config.yaml
num_hidden_layers: 11
hidden_size: 224
num_attention_heads: 5
num_key_value_heads: 5
head_dim: 64
intermediate_size: 768
vocab_size: 10542
hidden_act: "swiglu"
norm: "rmsnorm"
norm_place: "peri"
norm_eps: 1e-05
positions: "rope"
rope_theta: 10000.0
rope_fraction: 1.0
qk_norm: true
attn_scale: 0.175
bias: "none"
tie_word_embeddings: false
parallel_block: false
extras: ["shifted keys", "gated attention", "value residuals", "capped logits"]
init: "trunc"
init_std_qkv: 0.045
init_std_o: 0.00803
init_std_up: 0.045
init_std_down: 0.00518
optimizer: "adamw"
learning_rate: 0.00138
beta1: 0.95
beta2: 0.95
weight_decay: 0.31
lr_head: 0.00657
max_grad_norm: 2.0
warmup_steps: 260
schedule: "wsd"
decay_fraction: 0.591
decay_shape: "linear"
final_lr_fraction: 0.0
batch_tokens: [16384, 32768, 65536]
max_seq_len: 256
doc_mask: true
train_tokens: 295600000
max_steps: 8241
dataset: "wikipedia_en"
Each number is 128 + 32 x the weight over its row's rms, rounded and kept within 0 to 255. Layers, rows and columns count from 0. The size above them is the row's rms in percent of the matrix's.

# layer 3 attention key, 320x224, rms 0.0878, rows 147-153, columns 0-223
size [ 97 104  95  91  88 123 101]
[[122 149 166 138  83  31  39 147 172 125 121 142 132 113 146 114 125 152 146 122 137 112 135  60 121 129 156  96  88  94 147 124 152 101 183 163 146 159 189  63 152 118 101  87  79 140 157 129  94 134 139  68  38 139 115 157 116 129 153 137 118  77 126 166 171 177  86 129 137  62 127 167 115 128 143 135 193 121  99  92 133 141 157 101 183  78 138 139  97  91 117 149  95 143 161 147 122  99 179  87 112 142 140 150 162  80  83 130 132 153 131 128  98 181 117 148 191  95 104 164 202 142 163 111 156 120  65 145 106  95 114 138 166 159 172 156 157 143  89 139 165  79 111 157 175 103 115 129 143 116 156 126 113 147 150 157 143  55 139 131 144 137 145 142 134 110 127 111 122  66 141 129 113 177 147 144 143 119 122 125 118 127 105 169 132 158 176 120 138 127 103  63 171 162 132  98 127  88 149  75 152  62 172 145  61 102  87 138 119 120  86 135 162 111  74 114 203 123 151 107  68 131 128 125]
 [138 146 189 141 114 109 107  89 162  99 149 173 129 179 138  71 147  91 113 132 180 151 130 123 144 132  94 178  68 195 147 130 123 132 132 122  99 192 149  69 126  87  84 137  98 148  90 130 117  81  77  94 192  73 120 167 144 121 166 135 123 115 168 156 100 116  83 191 137  78 161  99 145 162 150 129 118 123 170 117 163 133 143 102  98  89 141 132 130  98 141 144 172 124  86 138 116 115  81 117 104  83 134 114 141 123  93 144 144 138 160  81 153 146 108 163  30 127 171 156  85  96 122 140 143 170 135  93  99 153 171 154  63 135 157 119  99 138 206 135 170 139 128 172 107 166 110  83 107 150 111 134  93 163  94 121 143 174 125 131 174 106  84 122 138 162 131 165 182 125 102 130 150 110 108 143  90 107 157 151 108 136  86 139 102 151  62 127 153 103 157 110  60  86 126 188 147 182 155 182  98 142 162 112  99 153 106  75 128  92 184  54 106 155 150 168 151 180  76 139 134 130 122 168]
 [147 116 182 163 131 154 121 200  94 181 134  90  89 144 124 112 111 134 191  87  90 115 138  76 120  67 130 122 121 151 143 177 133 143 151 183 128 142 127 154 159 134 152 116 151 144 191 122 127 177 165 174 132 140 148 162 106 144 121 169 122 141  87 142 204 125 115 166 130 179 135 139 146 163  89 116 102 152 149 148 133 111 131  60 141 121 103 165 117 171 109 157 141 129 156 106  73 131  67 127 179  61  37 145 165 117 120 123 143 133  87 125 165 141 116 121 168 118  45  90 169 115 135 173 107  75  85 145 122  24  83 132 101 130 152 155  94 156  77 168  95 163 117  86  68 126 128 163 138 104 123 130 131 107 107 158 111 126  95  74 106 152  99  83 179 118  97 113  75 160 143 144 164 117 132 167 125 144  86 122 134 153 123  91 176 163 121 135  99 127  81 123 132 132 135 159 148  89 143 180 155 140  69 179 160 137 152 130 123 172  41 186 150 131 110 127 150 145  73 126 156 134 145 128]
 [ 85 125 135 190 170  99  67 133 122 134 153 118 125 135 171 131 157  70  59 152 164 117 126 103 115 150 161 160 129 117 104  81 125 145 134 107  74 165 139 196 136 126  77 155 138 127 110 132 139 130 157 183 147  82 142 108  90 162 169 159 172 160 142 166 123 115 117 197  89 126 115  83 150 116 182 154 137 193 151 177 105  76 132 127 134 161 126 132 109  76 121 153  89 157 120  93 112 149 114 117 143 105 115 131 137 173 125 102 148  74 122 125 127 117 149 149 170 146  91 199 155 119  96 162 119 152 118 173  93 112  90 182 104 134 186 169 145 141 191  36 103 193 159 132 141 162 138 126 120 137 142 113 172  83 112 180 131 193 105  65 130 179 156  70 138 113 144  88  72 188 143 136 160  86 114 163 148 158 122 116 128 145 170 109 158 200 170 151 138 116 122 122  82 113 113 178 109 136 134 106 157 107 136 118 149 107 126 129 181 116 134 158 113 136 126 143 133 229 129  84 124 130 163 199]
 [111  90 128 135 202 108 177  53 168 110 136 121 119 172 123  94 115 152 113 146 122 117 170 184  60  92 139 178 153 184 175  73 129 187  98  66 100 136 113 139 115 201 150 181 192 150 113 129 111 103 110 129 147 124 145 165  86 139 146 125 143 155 120  83 129 120 154 146 110  85 129 163  88 143 128  81  70  76 160 157  48  95 102 112 100 149 153 101 114 125 162 117 221  60 168 110 111 139 118 122 131  96 119 138 106 173 139 162 165 131 149 106 153 101 139 164 132 163 137 136 149 154 120  99 100 118 167 137 132 156 148 104 115 110  68 175  81  82 148 121  54 193 138 138 104  82 145 140 112 116 133 143 134 125 130  87 142  82 133 136 175 122 135 128 149 155 161 177 100 173 142 137 146 138  94 164 111 135 100 165 151 164 168 122 109 117 100 141  70 127 157 174  60  88 150 159  87 138 148 123 117 162 112 178 169 202  53 114 155 123 155 155 129  75 134 114 105 114 133 129 106 104 131 167]
 [117  90 157 116 199 122  77 109 181 118 181 119  88 154 123 133 137 125 119 127 180 128 145 160 119 143 150 190 119 112 130  68  84 121  87 136  74 149 135 118 131 151  73 117 140 107 101 141 174 105  88 151 194  67 129 181 139 112 128  97 139 111 144 106  39 114 101 184  98 196 129 143 125 157 109 135  92  92 133 147  94 112 121 148 105 100 136  55 152 181 113 134  81 118 106 135 176 151 180 127 181 146  93 132 120 155 106 163 136 124 125 123 136 141 133 145  46  86 188 167  98 123 132 108 137 149 196 143 151 149 180 123  96 105  81 145  77 100 211 102 111 160 123 163 111 103 140  91 109 137  61 116  86 148 125 114 189  98 154 153 181 101 110 113 135 104 143 146 155 139 123 118 192 133  80 130 153 118 135 129 105 184 111 148 143 100  74 124 105 146 142 139  95  84 128 139 124 161  89 132  92 122 150 105 165 188  89  82  97 150 155 166 104  90  94 118  87 169 126 125 181  83 120 201]
 [113 150 121 153  97  83 116 177 181  61  87  97 125  84  94 128 128 102  99 127 142 125 137  72  80 153 149 102 133 150  91 124 128  83 179 155 133  78 157 158 114 127 109 162 136 151 157 138 103 125  92 158  98  86  75 139 142 174 125 132 152  79 202 131 180 203 138 136 137 119 137 136 133  98 147 101 102 152 132 128  90 143 100 113 136  34 110 201 213 108 139 147 157  78 132  89 184 131 130 138 135 105  91 144 127 117 111  88  91 190 113 136 128  74 116 143 146  49  80 119 133  72 142 194 182 134 114 142 167  90  74 122 136 125 130 173 124 134 125  93 142 119 145 120  92 123 158 137 101 112 122 133 188 133 155 178  99 132 108 116 139 161 100 139  99 110  74 134 123  99 177 111 132 125 171 156 109 117 128  73 102  69 210 140 134 145 144 132 189 171  93 169 153 116 110  73  39 157 169 148 128 125 135 113  99  91 117 112 136 135 177 107 132 109 148 170 126 150  87 113 113  96 158 172]]
# layer 3 attention query, 320x224, rms 0.0918, rows 148-154, columns 0-223
size [ 85  87  96  95  84  97 103]
[[ 93 155 170  85 129  41 129 141 130 126 124 113 128 150 167  80  83 174 151 164 122  76  83 128 136 186  99  94 120 132 144 130  87 127  54 179 165 114 143 119 131 122 117 126  99 115 100 127 129 175 147 145  96  97 168 135  60 119 121 196 119 144 172 136 131  88 152 103 109 190  86 151 121  66 125 146  56 108 110 181 199 119 101  58  69 160 154  98 139 108 130 136 116 140 171 176 112 161 134 179 203  98 147 127 156 142 131 158 134 133 130 150 162 128 116 123  59  83 165 124 103 140 115 121 146 112 129  97 150 183 139  91  66 111 133  92 147  58 123 107 100 150 156 123 195 141 136 153 188  59 135 167 153 114 132 109 167 124 108 187  93 143 140 106 138 114 140 142  92 103 123 157 168  87 104 120 123  97 123 122 131 140 162  82 156  45 119  97  96  85 170 133 152 116 176 104 161 127 120  95 109 172 116  98 138 141  96 158 182 106 124 137 126 154  90  95 129  52 149 142 149 151 136 157]
 [145 109 103 153 180 139 186 115 104 113 111 129 105 147 106 171 145 192  86  75 101 155  85  93 115 100 156 136 146  99 136 152 177 146 196 129 120 136 114 171 118  98 139 154 148 104 153 149 142 122 112 105 115 100 157  87 135 195  78  90 133 112 139 120 139 159 125  88 178 203 168 116 143 135 152 181 123 166 127 125  76 158  90 117 153 119 176 151  91  92 127 121  79 125  68 169 125 114 154 131  80 202 106  79  96 139 114 199 152 143 122 168 134 169 118  74 181  97 115 115 157 155 157 133 137 176 103 139 153  69 141 165 136 187  69  79 165 156 149 107 177  86 136 109 141 143 160 108  76 163 122 146  68  99 115 113  60 133 107 117  93 173  91 106 151 149 174 150  76 139 114 141 131 128 171 133 147 109  91 143 110 139 181 136 157 132  81 152 124 145 103  74 137  97 180 115  50 156 162 122 115 121 172 106 168 150 134 150 111  66 167 121 114 136 120 163  93 155 193  91 146  77 155 119]
 [121  93 142 127 148 111 158 146  87 110 101 123 113 141 123 120 187 190 139 166  55  66  55 135 132 152 123 114 104  68 167 145 157 122 159 194 156 140 137  99 156  94  96 135  75  80 153 125  63 127 151 117  39 114 156 121  96 131 154 153 140  55 100 132 156 152 136 124 166 201 122 105 151  96 119 127 118 135  80  60 171  98 142 112 152  69 114 136 100 160 144  65  85 149 142 178 143  95 114 146  65 124 156  57  88 147 147 193 115 148 117 123 145 156 126 124 118 113  80  73 102  90 164 169 116 142 150 172 126  85 150 104 105 137 159 141 111 158  94 172 162 176 129 170 126 104 177  90 158 125 146 163 147  60 172 114 117 172 134 127 116  83  99 148 175 148 119 165 156 109 123 123 122 117 159 124  96 174 123 109  67  80 118 127 136  87 112 170 139 134  98 163 158  92 133  91  90  91 169  95 130 208 127 112 115 121 106 125 141 106 116 179 104 132  86 115 139 115 115 131 144  64 107 107]
 [157 166  80 149 127 155 118 155 105 156 114 128 155 126 127 211 150 144  81 138 100  83 142 118 131 133 101 139 106  76 138 122 106  80  94 179 179  93 154 192 127 135 131 169 183 105  86 129 118 139 154 124  81 162  90  80 116 123 126 120 108 105 104 108  90  77 130 193  88 128 107 162 107 117 134 123 164 120 141 149 115 108 118 142  99 125 177  89  57 183 116 131  41  88  89 119 158 138 191  69 140 126 138  70 130 122 101  48 125 167 118 187 114 110 146 116 130 156 164 161 108 134 164 161 116 123 144 107 157 146 102  86 101 117 116 107  97 158 176 101 165 113 140 154 147 181 175 119 161 166 113 113 151 219  78 108  99 159  82  74 121 127 131 126 132 105 122 158 117 112  95  97 108 126 102 170 240  33 127  95  54  97 125  95  96 172 129 103 168 103 138 107 113 140 145 109 176 155 100 157 138 127 147 130 175 106 138 107 111 124  76 149 122 162 133 103 100  99 118 119 127 111 153 132]
 [144 165 164 118  57  80 151 125  82 123 188 132 153 161 182  93 139 170 130 157 111  73 137 113 106 204  78  86 146 160 120 149  96 139 100 143 173  90 121 191 124 156 116 130  79 117 120 105 144 183 160 144 119 132  97 147  60 140 124 171 114 102 153 149 112  89 131 108 114 175 154 131 177  97  78 159  61 107 118 156 129 111 133 109  72 130 130 113 152 140 157 160  95 117 167 182 191 108 155 156 172 123 144 123 119 152 165 149  92  93 110 115 114 139 119 137  82 117 146 117  80 204  98 121 125 166 112 101 178 191 127 109  89 111  87 101 168 123  85 109 107 121 133 119 196 190 140 119 119  97  89 135 159 128 150 145  66 102 117 152 131 132 159 101  99 110 140 135 126 103  95  98 186 106 134 130 107 148 226 130  97 118  94  38  84  66 102 102 109  87 167 105 149  98 175 143 143 135 148 131 166 114 116 108 123 130 128  98 175 101  98 116  86 179  91 113  97  64 120 144 126 146 154  83]
 [129 108 158 163 145 114 141 189  87 142 131 116 124 124 131 218 180 131 170 132  92 169 140  98 145 102 131 164 140  81 110 163 182 152 174 115 149 106  71 196 108  99 146 123 154 107 153  81  68  61 115 147 115  46 112 137 179 112  73 114 136 143  92  85 110  99 136  89 136 132 180 162 187 112  77 141 138 112 109  94 141  95 212 130 120 141  80 151  71 149 125 140 181 127 178 118 103 121 157 156 114 132 119 112 105 139 138 230 180 181 154  89 154 157 137  97 152 100 112  21  73 147 129  86  74 152 105 110 109 108 111 130  89 107 146  88 163 102 149 161  99 120 111 114 116 120  75  81 194 171  98 104 121  88 127 201 149 115 150 121 122 149 100 131 150  97 123  99 158 155 129 114 132 157 151 109 125 160  78 121 127 128 118 157 147 132  77 178  98 123 139  77 147 159 143 169 128 107 127 151 131 109 144 164 155 118  94 127 111 117 153 138 123  98 156 161 149  96 164 143 111  94 120  90]
 [ 56 132  86 120 153 141  99 157 117 140 146  93 150 134 164 162 120 132 154 132 145 144 166 167 127 184 119 124 167  83 124 122  89 141 112 106 110 122 148 144 167 165 128 172 121  71 107 124 103  76  91 130 140 113 145 137 150  93 201  63 112 118 186 137 172 116 192 145 123 105 117 109 128 119  93 135 132 127 111 165 154 100 156 144 139 104 126  90 132 156 122 133  60 125 159 136 151 196 163 151 139 190 135 140 102 119 139  76 149 115 146 107 129 123 167 103 101 161 156 167 103 130  77 167 136 193 117 116 135 169 128 161   8 149  81 182 125 148 105 101  85 152 161 168 125 132 148 204 129  99 100  55 141 131 100 102  73 112 129 107 109 126 115 182 189 143 121  89 181 117 144  63 141 166 103 136 180 115 111 120 151 102  83 151  76 141 144 110 193 100 104 115 102 113  88 203 148  80 103 159  89 153 114 164 101 141 194 119 128 138 123 134  97 149 148  86  69 119 139 164 106  72 152 161]]